Each number is 128 + 24 x the weight over its row's rms, rounded and kept within 0 to 255. Layers, rows and columns count from 0. The size above them is the row's rms in percent of the matrix's.

# layer 8 attention output (transposed), 192x192, rms 0.142, rows 185-191, columns 96-191
size [ 80  81  89  84  84 100  88]
[[ 95 123 102 129 113 121 131 114 152 125  70 159 136 141 160 124 157 111  88 136  81 194 152  86 125 171 138 146 141 140 161 155 157 145 132 125 155 146 147 132 110 114 122 171 104 142 123 150 152 110  98  77 153  94 160 126 147 133 131  82 177 113 144 134 148  96 132 130 125 166  96 162 134 151 121 123 104 100 127 114 186 130 120 129 156  46  91 131 125 131 161 158 121 140 128 120]
 [151 110 130 127 137 150 121  78 148 115 127 140  95  96 122 102 119 142 166 108  94 145 171 138 163 146  93 118 130 153 128 185 130 176 140 138 131 107 141 130  92 118 110 151  99 144 146 135 119 150 115 103 141 176 126 120 162 141 141  91 123 126 136 141 132 133 130 162 123 118 109 122 103 120 104 127 129 142  84 124 130 145 121 133 149 118 131 110 111  70 128 137 182  90 203 150]
 [152 109 138 109 126 143 128 113 128 138 148 157 129 144  93 141 131 102 198 110 168 116 108 124 110 118 112 108 139 183 150 133 156 118 157  96 150 134 144 181 106 136 117 159 107 130  99 101 111 153 126  86 126 130 153  55 117 104 138 155 135 136 116 108 120 119 118 164 173 122 134 138 108 140 132 117 112 142 128  94 119 147 125  99 144 148 124  51 147 119 127 122 137 103 144  87]
 [154 148  77 123  75 132  99  90 100 117 125 137 114 114 150  83 134  93 173 172 150 129 101 127  91 113 132 109 104  94 118 156 158 131 132 153 142 147 139 157 137  83 137 157 100 118  98 146 163 162 121  93 126 133 140 127 118 126 165  99 111 116 123 176 168  89 163 142  75 125 170 112 143 124 166 102 146 169 164 169 140 112 152 146 162 172 134 109 110 126 130 150 153 116 133 108]
 [171 136 154  86 117 120 127 157 122 107 134 110 115 136  91 148 115  96 124 148 157 131 138 100  83 140 128 125 141  91 136 152 125 150 129 107 106 133 138 132  95 138 136 166 136 132 116 119 157 124 113 102 149 125 100 117 109 187 107 122 105 112 134 133 117 149 124 155 130  98  81  94 118 128 106 121 129 152 110 159 128 141 118 131 117 117 101  33 162 157 151 154 116 128 112  96]
 [161 133 131  89 120 144  99  99 121 133 143 140 156 169 167 122 116  90 124 108 142 172 143 128 135 145 141  89 125 104 101 127 127 131 120 152 127 169 121 113 131  80 141 116 145 146 149 129 132 115 123 120 132 175 135 111 134 114 118 119 136 146  89 112 143 115 112 105 107 163 122 130  96 121 164 129 142 114  71 106 166 159 142 158 116 140 109 155 109 140 116 167 106 123 108 126]
 [110 123 105 135  96 145 150  98 130  99 181 104 108 144 154 115 115 119 135 155 119  87 135 145 151 152 155 175  96  94  97 121 141 126 116 105 100 115 108 173 105 127 106 107 108 109 135 140 163  95  25  82 132 174 132 125 118 135 131 100 143 123 133 133 176 119 118 105 138 118 108 165 137 131 106 102 156 116 145 102  98 124 114 143 152 117  91  90 125 122 149 129 182 143 148 103]]
# layer 8 attention value, 192x192, rms 0.16, rows 186-191, columns 96-191
size [ 91  85  91  89  90  89]
[[ 89  99 102 169 114 124 122 183 128 151 113 140 146 162 148  98 144 155 161  92 110 124 113 127 124  75 127 134 126 134 100  70 157 100 127 139 129 150  88 121 133 135 119  63 125 118 101 136 125 106 126 153 145 109 105 105 120 121 105 147 116 124 140 136 122  93 105 132 143 167 134 113 147 143 187 131 106 106 149 119 138  65 120 125 112 128 140 135 154 152 129 132  73 159  89 114]
 [126 165 140 196 102 141 109 134 152 139 100  67 142 128 141 100 151 155  98 113  97 150 111 148 103 138 130 144 118  98 112 164 127 111 117 144 116 147 140  87 170 126 115 106 159 137 148 106 157 134  97 162 135  99 123 178 125 130 128 105 143  92  96 146 108 108 127 101  76 113 134 127 183 127 139 129 155 145 163 146 146 112 135 135 117 114 136 126 156 125 139 106  95 166 135 160]
 [ 85 159 160 116 192 134 143 138 135 156 145 131 137 138 138 141 109 122 119 109 139 114 133 146 107 113 123 137 152 108 146  97 104  99 128 113 148 133 100 159 133 170 133 121 157 104 125 133  93 109 151 175 107 144 106 131 120 118 106 137 143 112 142  76 134 129 117  91 135 157  97 130 144 138  86 161 137 116 131  93 128 120 120 161 146  85 151 147 151 107 166 119 130 129 114 152]
 [ 84 147 119 119 172 185 153 131 158 121 118 108 121  99 155 139 105 106 144 120 113 125  83 143 142 105 121 148 124 125 102 149 104 109 138 128 136 124 154 113 147 151 115  96 123 123 144 105  92 105 156 141 103  95 126 148 100  85 116 100 164 127 133 145  97 105 107 117 135 137 180 138 120 147  94 131 157 108 144 130 136 125 139 100  68 153 144 184 127  93 143 113 129 125 178 147]
 [122 133 144 179 111 101 142 131 121 133 123 139 103 128  98 116 152 170 144 125 141  93 138  97 110 135  87 187 133 131 118  76 125 154 120 106 122  77 122 157 146 169 130 134 105 117 111 130 121 137 129 138  87 107 118 140 137  69 123 166 125 136 171 130 113 144 141 127 151 117 122 150 171 161  78 175 116 114 144 107 102 122 142  99 111 116 129 118 111 108 128 153 134 136 134 118]
 [161 135 118 112 165  94 157 175 141 161  83 146 155 145 139 135 162 138  73 102 142 153 131  86 123 130 123 138 160 132 116 143  96 119 134 124 121 122 158 112 121 130 139 106 141 103 127 103 106 135 181 129 109 121 109 111 114 159  95 167 107 149 143 127 108 125  91 145 131 167  79  77 130 131 160 149  98 106 128 134 157 146 161 112 140 128 183 193 122 145 123 148 159 100 122 144]]
# layer 8 MLP up, 768x192, rms 0.179, rows 0-29, columns 96-191
size [ 96  92 112 100 103 102 100  94 102 102  94 105 104  91 122 107 101 111 102  95  96 101 105  93 102  93  97  95  99 101]
[[149 126 115 120 105 116 123 136 118  82 186 151 146 164 129  88 145  63 135 120  77 143 138  38 138 106 114 154 172 155 107  78 105 111 145 155 100 134 135 134 141 146 124 148 132 114  93 124 133 109 146 119 101 142 128 146 103 122 102 141 130 132 142 125  86 130 127 110 137 103 105 132 146  52 162 130 140 100 126 108 122 122 142 166 117 118 188 114  85 125 150 141 139 169 162 150]
 [182 143 146 134 173 153 151 123 101 102 131 115 111 100  85  93 170 143 142 113 144  99 118 138 111 131 130 160 150 106 115 137 122 115 102 141 112  97 138 127 131 133 134 159 123 103 167 124 126 120 171  94 131 116 129 129 148 118 100 127 135 120 152 119 125 162 101  97 165 144 105 120 164 109 140 123 172 105 119  95 109 151  85 104 120 154 141 121 141 112  96 117 130 118 125 146]
 [143 126 130 153 100 124 187 123 137 107 130 113  79 117 128 133 146 148  82  99 123 147 138 140 172 162 132 117 129 142 129  96 121  89 143 153 103  66 168 104 105 105 153 169 155 165 101 138 122 102 125 128 129 151 136 122 109 148 105 135 116 147 125 110 137 117 142  90  95 112 130  71  88 104 130 113 124 122 144 124 139 158 119 163 113 147 118 123 133 130  88 123 119 104 130 155]
 [135 149  96 133 164 136 134 150 129 117 116 159  92 165 105  57 105  77 130 105  97  73 136 130 113 160 117 126 114 172 181 141 164 149 117 141 121 133 142 119 118 114  67  81 119 121 160 122 120 104 177 132 126 125 141 144 118 143 163 137 156 156  84 112 125 134 100 110 127 123 119 141 104 134  94 146 154 149 148 105 142 115 155 123 123 149 151 110 116  90 144 151 139 127 133 116]
 [156 120 139 100 140 152 127 113  99 153  97 117 123 125 164 159 167 158 118  96 112 122 147 115 111 162 128 116 160 169 115 135 129  55 110 128 142 116 161 188 132 120 103 138 126 145 155 113 107 102 120  92 148 159 130 101 130 108 130 121 134 129 147 142 192 135 154 175 185 183  56 115 119 126 170 106 117 103 155 155  95 121 119  83 133 122 114 141 144 116 122 161 135 101  89 143]
 [162 149 148 160 120 147 151 107 122 131 134 113 136 197 132  82 120 102 135 140 128 131  95 167 123 169 145 135 152 142 128 112 110 145 117 148 117 154  72 151 141 126 152 156 102 128 155  90 154 134 133 137 112 107 128 145 132 125  91 171 114 152 133 158 143 134 122 135 110 126  97 147 130 161  88 145  95 134 123 123 144 162 113 122 111 130 109 120 126 101 116 135 165 157 136 161]
 [169 116 119 146 154 134 121 130 127 117 127 105 125 136 178 125 131 105 128 128 132 120 140 145 159 113  99 159 122 158 134 134 129 128 138 174 142  84 104 130 137 152 127 139  87 102 108 143 103 123 140  97 132 115 108 120 188 115 118 113 101 100 147 122 158 124 108 143 128 137 138  63 153 141 113 131 165 138 118 130 143 121  91 132 135 100 151 145 113 108 134 125 116  72 135 117]
 [106 149 160 104  91  81 168  62 172 161 131 122 136 136 120 136 163 150 108 136 123 171 142 148 128 175  73 149 121 160 155 167 128 134  75 159  96  90 101 136 119 136 111  78  85 118 140 133 156 116 128 125  84 151 143 137  99 100 160 134 102 170 117 126 167 149  92 132 146 115 123 155 146 157 104 175  64 111 144 114 103 122 124 142 144 122 143 127 137 111 165 111 159 155 122 141]
 [143  97 142 123 124 139 133 109  84 111 105 129 113 133 152 113 143 110 120 137 141 161 100 112 172 152 142 140  99 121 162  96 122 138 101 143  94 179 146 164 133 120 165 117 164 136 134  96 123  72 152 129  76  96  88 160 142 151 141 164 107 108 159 157 137 146 171  93 140 192 116 127 134 108 136 113 121 151 170 142 116 139 140 145 125 159 114 141  96 140 150 116  95 109 127  89]
 [118  64 131 113 148 124 155  83 140 121 103 119 128 203 138 136 152 162  97 157 127 100  82 114 135 142 141 106 159 148 127 113 123 131  95 123 158  92 155  87 142 149 119 104 114 160  86 112 166 113 117 123 124 123 143 127 140 152 156 165 133 118 141 150 124 147 127 128  79 133 121 130  90 134 172 147 146 133 190 135 133 138 131 140  71 160 122 145 151 135 134 128 120 129 126 109]
 [138 137  92 130 147 116  64 128  71 139 140 166 149 100 110 126  98 125 107 144 134 129 104 148 151 151 101 149  68 106 149 126 163 161 145 117  91 112 128 132 155  97 152 118 137 146 175 158 119  93 136 173 141 191  86 128 154 150 139 116 152 164 112 149 178 124 124 110 146 107 155 168 180 109 139 151 119 123 128 118 104 107 108 163 111  89 114 143 136  88 141  87 153 118 110 125]
 [113 114 105 120 122 126 110 119 122 123 138 143  95 112  81 145 178 127  99  92 161 114 120 141 129 145 148 148 140 136 120 117 151 136 120  64  93 118 138 138  55 115 138  77 104 149 188 157 122 117 132 102  77 102 120 139 123 132 141 135 136 123 115 112 139 148 148 140 107 149 143 139 158 131 132 133 145 163 100 146 172 121  90 147  78 104 144 120 126 118 146 124 125 131 122 129]
 [110 125 105 117 147  86 115 102 133 121 160 124 135 113 140 134  64 135 113 123  83 115 117  89 138 135 139  77 163  99 135  88 160 133 183 140 116  90 171 130 124 133 128 128 127 166 140 100 134 130  86 143 123 114 168 143 142 130 123 119 131 123 165 147 127 136 130 142 173 109 118 128 125 110 134 130 112 109 139 149 109 100 110 147 152  91 138 120 117 123 168 160 109 122 101 150]
 [113 127 124 129 137 129 104 148 100 141 117 186 131 136  91 129 148 106 100 119 149 159 147 135 127 107 120 158 144 105 142 122 153 113  88  82 158 174 145 152 139 104 121 171 145 128 156 103 134 140 136 110 113 136 124 151 172 149 182  92 155 125 104 140 145 135 130 139 153 133 145 162 138 120 168 104  92 122 161 102 124 105 126 141 109 146 120 102 151 126 134 124 130 166 115 103]
 [144  84  99 144  94 146 102 109  96 116 124  85 131 146 123 140 143  81 159  50 122 118 129 137 147 138 142  86 138 134 149 113 135 136 149 136 119 138 115  65 153 128 122 121 146 119 147 102 112 138 121  38  95 117 138 128 127 147 151 171 148 132 134 114 140 133 146  99 148 121 140  97 109 161 140 123 132 172 171 148 129 123 113 137  81 156  86 156 148 131 113 150 129 153 106 152]
 [115 112 139 106 170  69 122 108 116 144 154 194 166 131 123 143 138 110 113 122 133 141 119 111 114 162 135 129 130 154 112 135 106 174 108  91 152 185  78 130 106  99 171 110 118 136 111 113 111 107  89 130  96 129  91 100  91 139 119 138 137 103 129 102 124 148 160 136 154 157 118 118 151 116 119  64 123 144 135 166 117 138 120 170 150 139 128 162 140 140 148 136  94 144 162 145]
 [145 159 101 109 143 138  86 105  94 112 162 121 105 129  97 137 136 129 118  86 121 110 109  79 157 122 163 128 154 128 148 150 125 143 127 111 125 185 135 145 108  79 115  79 139 131 159 122 155 135 100 123  93 171 166 119 120 157 104 130 140  99 135 133 117 157 126 128 103 173 146 101 100 132 121 123 114 147 110 127 151 147 117 104 141 125 128 114  93 104 140 115 124 125 206 109]
 [134 168 107 150 177 171 136 106 138 116 151 115 146 119 143 117 114 109  93 136 128 142 139 112 118 171 144 142 144 101 128 130  94 110 121  70 157 107 135 161 115  98 126 125 145 129  69 135  97 114 174 164 101 171 177 107 107 140 102 148 109 112 135 140 122 107 139 132  86  69 127 123 159 137 127 115 108 136 134 132 116 127 131 113 128 142 177 111 154 143 142 121 139  98 114 126]
 [121 121 115 122 155 119 104 108 147 132  92 114 137 115 137 100 156 130 151 116 127  94 103 132 112 127 121 105 132 128 146 110 120 116 133 124 134 137 134  91 126 119 116 135 168 143 109 131 152 115  89 125 157 163 132 156 109 115 108  80 134  76 125 139 152 137 118 116 144 147 100 135 115 134 124 123  82 135 191 140 119 110 165 170 120 140 130  67 130 128 210 150 171 106 151 170]
 [117 116 127 142 120 113 126 132 101 108 139 152 151 118 115 137 124 109 160  91 162  99 130 166 136  93 143 131 118 147 114 168 127 200 125 117  75 111 141 125 158 172 108 153 144  98 128 133 156 101 141 141 117 126 137 136 108 135 139  97 131 110 142 132 123 139 182 112 116 101 166  90  85 158 105 150 138 108 115 146 131 116  98  89 132 114 118 122  79 117 104 125 139 138  97  96]
 [135 111 154  91 153 113 108 141  92 143 161 101 152 115 148  95 128 116 148 150 137 120 142 102 122 101  84 129 156 139 166 151 126 150 158 123 105 142 166 140 156  94 124 134 161 152  99 191 163 129 141  93 137 128  98 119 131 140 120 127 142 126 181 111 120 133 163 121 117  99 103 114 146 108 129 105 142  98 142 109 118  96 136 118 107 104 144 144 143  98 102 145 128  82 114 107]
 [152 148 124 151 134 119 128 117 111 134 137 122 120 130 139 133 121 136 118  60  75 128 126 143 144 104 119  99 131 117 103 160 128 147 104 130 133 117 133 125 132 169 131 116 105 101 123 124 120 119 121  87 134  94 100  87 158 101 151  92 137 119 142  97 156 106 114 159 133  91 153 163 142 137 139 104 140 123 136 139 169 134 139 117 160 148  80 130 159 123 148 116 110  63 116 114]
 [127 142 107 137  76 108 150 116  95 126 134 135 118 154 159 139 137 109 123 129 128 143 135 146 151 178 117  89 169 112  79 110 134  92 132 120 135 139 146 117 117 152  98  98 152 158 180 171 163 106 151 193 115 126 151 142 151 165 118 145 155 125 160 128 154 112 140 113  81 131 120 109 164 156 127 145 106 109 149 119 133 123 130 165 130 112 157 124 157 100 172 133 137 105 137 115]
 [115 117 178  95 120 134 109 136 121 148  90  53 122 118 151 108 105 118 123 130 165 139 117  97 130 147 138 149 111 153 127 135 150 138 112 131 121 154 116 127 176  82 101 144 133 171  96 144 113 178 117 113 117  92 154 124 125 149 164 173 131 103 145 135 135 114  75 136 127 129 121 133 147 119 101 120 117 123 142  93 144 145 127 119 148 108 116 123 154 125 146 124 132  86  89  70]
 [171 166 147  89 152 143 138 153 122 175  98  96 109 166 163 162 120 128 137 166  66  93  96 113 120 128 134 135 163 155  97 114 133 155 124 128 156 121 120 147 118 108 108 132 126 129 148 113 120  99  88 156 117 133 123 136  95 164 163 103 119 115 129 118 137 125 110 105 126 124 154 124 117 131 133 134 157  87 116 135 134 178 139 141 147 133 112 152  83 159 122 144 117 171 139 154]
 [152  97 130 150 147 116  89 133 111 131 142 103 167 167 100  60 158  73 162 144 137 106 129 149 123 103 121 156 142 133 126 131 110 155  92  81 109 133 148 153 131 134  84 158 120 140 153 124 116 120 134 177 150 130 137 140 150 151 104 141 123 105 149 154 166 137  93 120  96 160  97 125  93 138 123 145 141 139 157 134 132 160 173 160 119 147 138 121 178 144 185 104 116 167 131 151]
 [139 150 141  99 179 118 116 106 117 125 109  86 113 101 130 131  92 104 101  72 150 128 164 101 164 131 153 166 142 119 132 135 172 157 165 182 102 146 162  94 139  97  94 128 105 120  87  81 102 121 137 102 139 163  92 154 111 114 126 115 143 137 105 126 144 157 103 109 127 161  97 116 133 100 135 124 130 137 149 128 107  88 118  97 127 123 121  94 137 116  99 140 128 131 167 127]
 [ 95 123 101 132 129  95 168 124 154 110 171 163  91 148 124 164 131 152  92 128 146 115 104 146 126 145 155 140  93 119 116 127 147 114 128 134 148 109 150 119  59 120 109 158 158  83 130 130 106 121  91 151 120 155 111 128  55  88 156 114 162 119 146 110 133 155 156 158 153 141 119  82 135 122  79  87 138 141 115 137 153 154 133 165  87 168 128 184 120 115 135 156 126 122 120 101]
 [ 82 177 170 121 130 146 127 118 198 105 135 132 117 155 121 188 103 118 119 130 114 108 144 156 128 149 160 109  71 119 132 113 144 112 158 117 129 118 106 102 158 198 162 116  91 164  92 148 132 140 144 137 120  87 133 150 137 151 130 121 107 154 169 132 165 126 138 130 156 148 115 130 148 131 135  97 123 127 121 140 142 150 121 110 117 111 116 104 121 118 130 178 157 129 136 130]
 [174 120 147 186 115 114 131 164 109 128 120 124 139  70 137 120 129 132  96 117 150 113 127 151 114 131 121 166 162 106 127 148 118 121 154 186  85 106 105  90 133 120 157 118 138 192 121 135 104 132 148 131 108 162 113 142  98 144 114 129 122 129 137 101 152 134 129  91 110 109 111 104 172 134 185 137 147 116 130 142 136 134  85 138 136 164 154  94 112 112 111 141 122 186 137 126]]
# layer 8 MLP down (transposed), 768x192, rms 0.171, rows 0-28, columns 96-191
size [102  99  88  97 102 109 101 101 106 111  96 100 117  93 116 108  98 103 108  86  97 102  97 103 109  95  95  96  98]
[[116 144 136 101 112 104 132 110 166 122 114 114 130 138 124  95 106  75 117 143 117 160 122  90 143  66 122  83 129 124 113 163 175 190  89 158 132 140 117 145 143 127 138 135 135  72  95 123 125 135 133 108 144 108 127 167 134 116 141 175 143 121 126 143 119 178 152 139 144 148 116 156 143 115 139 157 117  96 122 127 126 102 152 175 131 102 184  90 136 132  83 134 161 159 135 112]
 [ 77 106 120 131 111 141 112 134 178 173 126 114 171 126 160 122 106 108 145 126  96 130 118 134 132  72 132 121 123 133 172 139 128 150 165 123 158 149 141 119 116 158  91 129 159 110 126 121 119 174 134  89 173 117 122 134 126 131 192 115 124 147  79 166 148  66 122 149  63  98 157 102 113 157 126 125 116 143 120 176 145 119 140 172 142 152  91 145 160 141 164 162 143 149 159 139]
 [106 137 127 117 111 195  90 140 114 124  88 178 150  47  73 136 145 123 182 108 162 110 133 132 104 123 109 135 137 104 208 138 117 149 137 139 147 137 138 114 122 168 140  96 114  89  85 121  86 143 119 121 172 110 111 112 138 113 149 139 113 139  98 148 119 104 162 111 116 142 126 137 146 141 134 150 117 153 107 108 123 122 102 114 100 130 135 159  93 129 124 116 141 138 115 139]
 [163 136 148 157 163 135 122 107 119 166 153 139 135 152 101 143 118 107 170 133 100 121 139  87 151 141 149 125 197  90 107 107 102 119  78 106 171  92 123  97 129 136 133 116 168  97 114 153  98 115 134 172 126 138 110 141 163 118  95 130 103 181 153 136  72 154 116 106 133 106 173 132 155 119 128 148  90 150 108 115 114 158 125 123 160 159 137 124 143 116 164 122 119 144 110 128]
 [156 136 116 144 124 127 157 117 157 110 136  97 102 165  97 107  94 160 137 126  98 130 101 119 132 152 139 137 182 114 153 146 169 119 164 168 126 126 134 134 167 162 155  75 134 143 113 124  80 137 138  93 124 101 110 136 130 140 126 137 117 114 118 167 133 134 106 152 119 131 122 117 100 151 142 138 173 115 102 117 154 129 162  90 132 116 113 110  97 150 123  97 111 131 117  97]
 [120  99 106 168 101 167  89 109 152 111 102 122  98 101 133 164 120 109 158  88 156 153 123 137 123 159 140 120 152 121 200 109 113 114 105 189 128 145 140 120  81 108 130 107 124 146 131 138 187 124 101 178 142 110  91  93 121 137 133 138 161 117 101  69 174 131 160 137 112 124 136 124 121 145 153 127 181 131 134 141 134 138 152 124 137 101 108 134 138 154 142 117 124  86 110 126]
 [134 124 106 114 152 109 139 100 147 108 153 125 143 140 103 135 113  37 117 163 127 108 113 109 102 115 110 103 132 111 148 102 128 150 112  93  91 155 109 140 123 112 103 149 156 113 143  96 137 107 119 144 152 147 149 125 155 123 126 129 100 158 114 114 107  84 143 119 111 147 149 132  89 154 132  91 113 126 103 142 148 164  96  99 152 127  98 126 149 176 151 178  74 199 125 148]
 [ 95 114 114 143 146 106 120  84 133 127 144 117  97 133 119 117 153 128 127 126 126  91 158  64 149 162 135 124 142 124 114 124 112 107 114 138 107 131 129 140 177 150 170 130 142 120 129 135 124 123 131 100 119 170 112 110  89 134 138 143 143 177 149 120 147 148  96 108 108 152 114 131 143 151 177 109 104 134 131 133  67 139 116 150 165  77 144 140 100 135 144 103 166 110  82 123]
 [116 134 104  97  92 106 140 152 118 146 140 107 119 109 104 151 116 148 144 124 106 142 155  84  95 140 148 105 111 137 175 128 119 137 158 136 102 134 121 151 127 151 126 100 140 183 103 138 139 128 133 120  92 112 119 159 117 115 116 113 163  98 104 154  92 154 148 159 146 173 124 145 140 113 165 140 110 150 148 112 137 148 155 124 134 150 156 117 136  94 149 114 153 150 156 157]
 [133  96  90 131  94 137 139 107 118 116 130 157 144  87 118 125 165 185  99 110 129 119 124 124 157  98 122 119 124 128 137 142 118 157 144 118 116  96 138  82 100 109 166 183 120 150 126  98  84 122 137 154 168 128  90 141 181 156 104 108 108 137 141 137 157  71 121 110 130 103 124 114 101 167 153 138 104  89 174 149 150 111 136 103 114 139 111 132 138 114 119 103 140  96 146 110]
 [153 117 155 159 127 140 119 150 172 107  93 136 134 150 133 165 158 154 130  65 103 145 152  88 151 119 158  87 140 121  98 104  96  94 142 113 138  94 102 137 106 174 132  98 123 143 114  99  99 112 131  78 162 121 134  65 122 108 128 138 104 113 136 100 121 167 112 128 139 111  96 117 171 153  97  88 173 123  93 127 129 117 113 120 108 155 133 127 131 114 105 154 133 140 163 127]
 [ 85 137 139 102 172 135 150 142 126 109 102 106 100 107 141 163 106  84 135 142 138 138 114  98 176 179 134 108 136 141 120 120 141 156 122 185 138 128 132 123  99 125 130 178 135 134 132 114 121 140  94  95 131  91  99  97  86 114 141 141 150 144 133 152 120 137  98 120 170 129 131 121  97  83 132 105 133 107 126 140 122 126 125 113 105  94 122 126 134 136 133  97  98 132 142 106]
 [134  93 136 110 163 113 113 130  92 115 146 107 171 155 115 140 128 132 102 109  94 126 113 125 157 113 158  70 137 156  98 127 141  98  80 179 151 116 122 147 127 181 151 124 130 164 159 131 142 158 113 124 141 107 114 103 137  87 136 105 123 160 167 146 137 135 102 142 155 119 111 161 145 147  95 113 128 154 131 141 132 113 149 136  88 142 124 131 108 133 167  93  78 112 123 126]
 [138 117 132  92 143 123 143 104 131 117 145 147 116 121 146 109 108 147 105 127 102 119  89 153 120 186 106 144  94 136 118 165  94 115 135 146 110  98 140 109 107 164 125 128 108 126 103 115  97 116 110  93  82 111  97 109  82  57 119 147  76 127 163  79 142 108 147 116 113 130 121 130 105  59 165 126 148 135 135 112 153 106 105 142  94 148 113 116 141 128 121 152 123  74 167 102]
 [129 143 137 159 129 108 107 125 108 118 123 144 136 148 151 142 138 137 118  99  94  94 173 142 112 109 124 106 147 157  83 115 139 109 127 123 146 151 157 125 109 100 154 136 143 147  92 158  96 137 137 127 143 151 154 150 119 107 143 165 104 127 149 110  92 151 133 123 133 115 123 150  85 171 168 128 105  88 146 159 128 114 102 133 117 125 139 166  99 124 100 140 113 166 104 140]
 [143 139 139 158 116 123 139 143 136 108 102 119 138 118 100 180 127 115 135 164 142 106 202 155 113 161 114  97 149 145 114 135 114 154 115 149 105  94 133  96 129 127 154 168  70 110 149 109 112 126 114 130 167 155 134 107 116 109  82 155 127 148 134 146 104 121 124 118  50 129 130 118 127 141  96 146 127 117 132 134  92 114 118 140 152 148 163 108 130 150  99 131 125 137 140 152]
 [157 112 149 166 133 145 146 152 151 108 124 135 142 126 123 133 165  88 140 123 115 139 121 126  98 153 135 113 100 121 138 118 133 117 139 164 111  98 174 149 162  93 155 136 111 174 135 152 106 116 138 104 140  96 109 106 162 118 103 172 115 146 106 149 132 112 138 113 150 134 147 110 159 160 136 161 125 143 128 146 127 131  83 113 158  95 174 108 143 118 127 120 164  91 150 157]
 [110 133  93 122 145 130 154  85 119 171 109 139  88 191 114  92 120 146 114 127 117 134 102  85 133 197 124 167 185 122  79 133 126 132 114 104 173 172 140 142 115 114  93 118 121 129 101 128 162 119 126 127 148 142 114 118 133 114 138 119 118 144 149 133 101  98 120 141 142 104 115  92 133 114 148 118  90 160 124 118 112 132 163  95 113 158 130 124  98 131 153 103 118 113 120 123]
 [132 119 147 193 104 105 137 103 158 123 168 127 121 122 130 136 126 142 113  98 126 124  96 120 121 170 116 146 146  87 113 108 149 151 131 113  99  99 112 117 160 113 102 147 113 117 128 121  65 125 173 133 102 121 116 108 100 125 164 101  95 125 131 108 136 107 104 108 155  84 126 136 118 116 129 118 135 169 106 105  97 137 119 113 196 126 115 141 111 164 130 147 151 150  91 146]
 [150 117 113 128 122 124 123 125 161 161 131 110 121 160 199 155 155 142 111 168  76 171 137  93 141 151 134 129 125 122 156 100 146  62 166 107 159 137 123 140 115 117 149 110  88 162 158 146 114 150 140 113 131 143 124 118 127 119 118 158 169 137 110 108 119 118 111 103 122 156  81 130 137  79 186 121 117 146 144 125 124 162 159 171  92 134 108 135 148 160 136 133 167 130 157 162]
 [140 128 137 113 158 157 125 153 125 133 109 147 143 109 125 143 106 116  77  60  92 154 129 144 113 125 139 150  85 122 123 111 161 111 145 120 102 125 129 113 120 144 138 130 165 113 125  80 146 146 182 130 114 104 171  90 134 133 129 145 109 145 100  97 138 127 133 147 122 102 125 126 148 116 107 140 121 149 126 141 125 142  95 129 100 103 113 114 153 139  58 142 115 143 127 130]
 [142 157 110  98 126 127 174 135  73 137  60 127 137 122 110 123 131 181 125 156 104 110 147 155 123 109 171 168  92 162 129 116 157 128 170 144 140 141  76 142 107 142 153 151  85 174  98 118 103 136 125 135 145 147 152 119 110 133 115 145 130 174 144 146 133 149 105 126 131 133 120 113 103 115 124 110  86 113 122 130 106 163 131 142 121 113 133 108 103 147 125 118 120 198 167 123]
 [130  94 111 153 126 145 131 152 114 212 134 134 129 106 101 117 117 102 110 166 125 116 113 122 130 106 121 115  80 147 144 155 154 130  98 131 129 130 139 163 130 123 135 122 172 142 124 138 173 106 123 127 107 125 116 150  84 104 144 137 145  81  99 126 117 142 128 143 123  91 120 147  99 116 171 154 175 151 117 159 133 143 135 154 134 148 147 144  88 105 128 129 137  92 120 107]
 [134 134 142 105 172 164 105 169 131 118 130 140 143 145 161 161 112 125 142 129 104 105 148 133 155 163 214 106 153 138 124 180 114 126 117 121 136 107 127 163 112 132 126 192 145 108 142  98 151 132 118 171 132 166 120  99 119 135 126 117 126 127 152 172 118 133 132 139 105 150 143 138 124 134 178 121 149 140 144 130  96 119 130 153  73 141 126 142 126 111 160  87 128 163 166 137]
 [120 135 132  87 115 145 142 165 119 127 110 133 118 150 124 100 148 116 104  93 114 137 102 125 118 162 130 112 163 159 163 139 102 119 129 117 119 123 132 146 136  80 151 100 154 137 144 117  77  87 106 156 123 106 119 143  72 154 119 136 139 105 124 131 113 131 115 147 113 163 124 125 112 106 112  80 116  99 124 134 155 174 170  96 206 139 139 115  92 121 103 158 128 164 129 146]
 [132 149  80 128 120 139 133 144 138 143  67 143 111 145 184 185 103 141 101 131 126 127 173 129  92 121 171 143 108 101 161 166 164 136 134 132 154 117 135 128  89 129 145 149 156 147 125 136 128 148 134 144 117 139 154 127 129 127 141 131 127 153  99 186 118  98 138 104 166 128 122 112 122 124 104 137  96  97 149 113 132 134 131 130 124 153 125 139  63  95  92 189 111 158  94 141]
 [107 131  90 149 104  93 110 144 125 136 120 144 123 134 124 131 127 141 122 104 127 145  81 168 178 160 111 122 159 155 171 134  88 142 166 113 164 108 148 157 130 153 102 105  91  91 205 142 121 102  88 119  88 112 150  78 163 113 136 122 106 113 120 140 152 117 146 166 117 113 155 123 137 157 130  74 147 112 114 153 100 106 136 118 134 134 129 143 149 140 171 148 137 121  53 116]
 [112  89 163 131 113 125 148 101 130  99 122 160 144  86 130 139 110 138  60 105 137 116 145 103 142 138 192 124 108  98 157 118 113 134 105 120 179  93 146 157 133 123 150  95 120 127 125 150  85 125 138 120 125  98 139 122 123 161 147 186 122  97 141 107 156 105 124 112 137 159  98  91 100 189 131 154 147 146 138 106 117 189 147 125 141 108 150 130  93 157 128 131 162 116 108 141]
 [ 87 154  96  88 133 154 109 187 146  93 118 156 117 116 104  92 107 103 123  85 148 117 141 148 124 131 108 148 168 126 157 145  76 142 141 104 104 146 130 135 145 129  76 117 140  90 145 120 103 124 104 137 113 146 136 186 126 113 117 169 147 147 110 122 120 152 138 134 180 141 130 111 125 132 156 133 107  99 122 116 136 140  76 123 130 157 122 139 138  99 103 132 122 158 141  58]]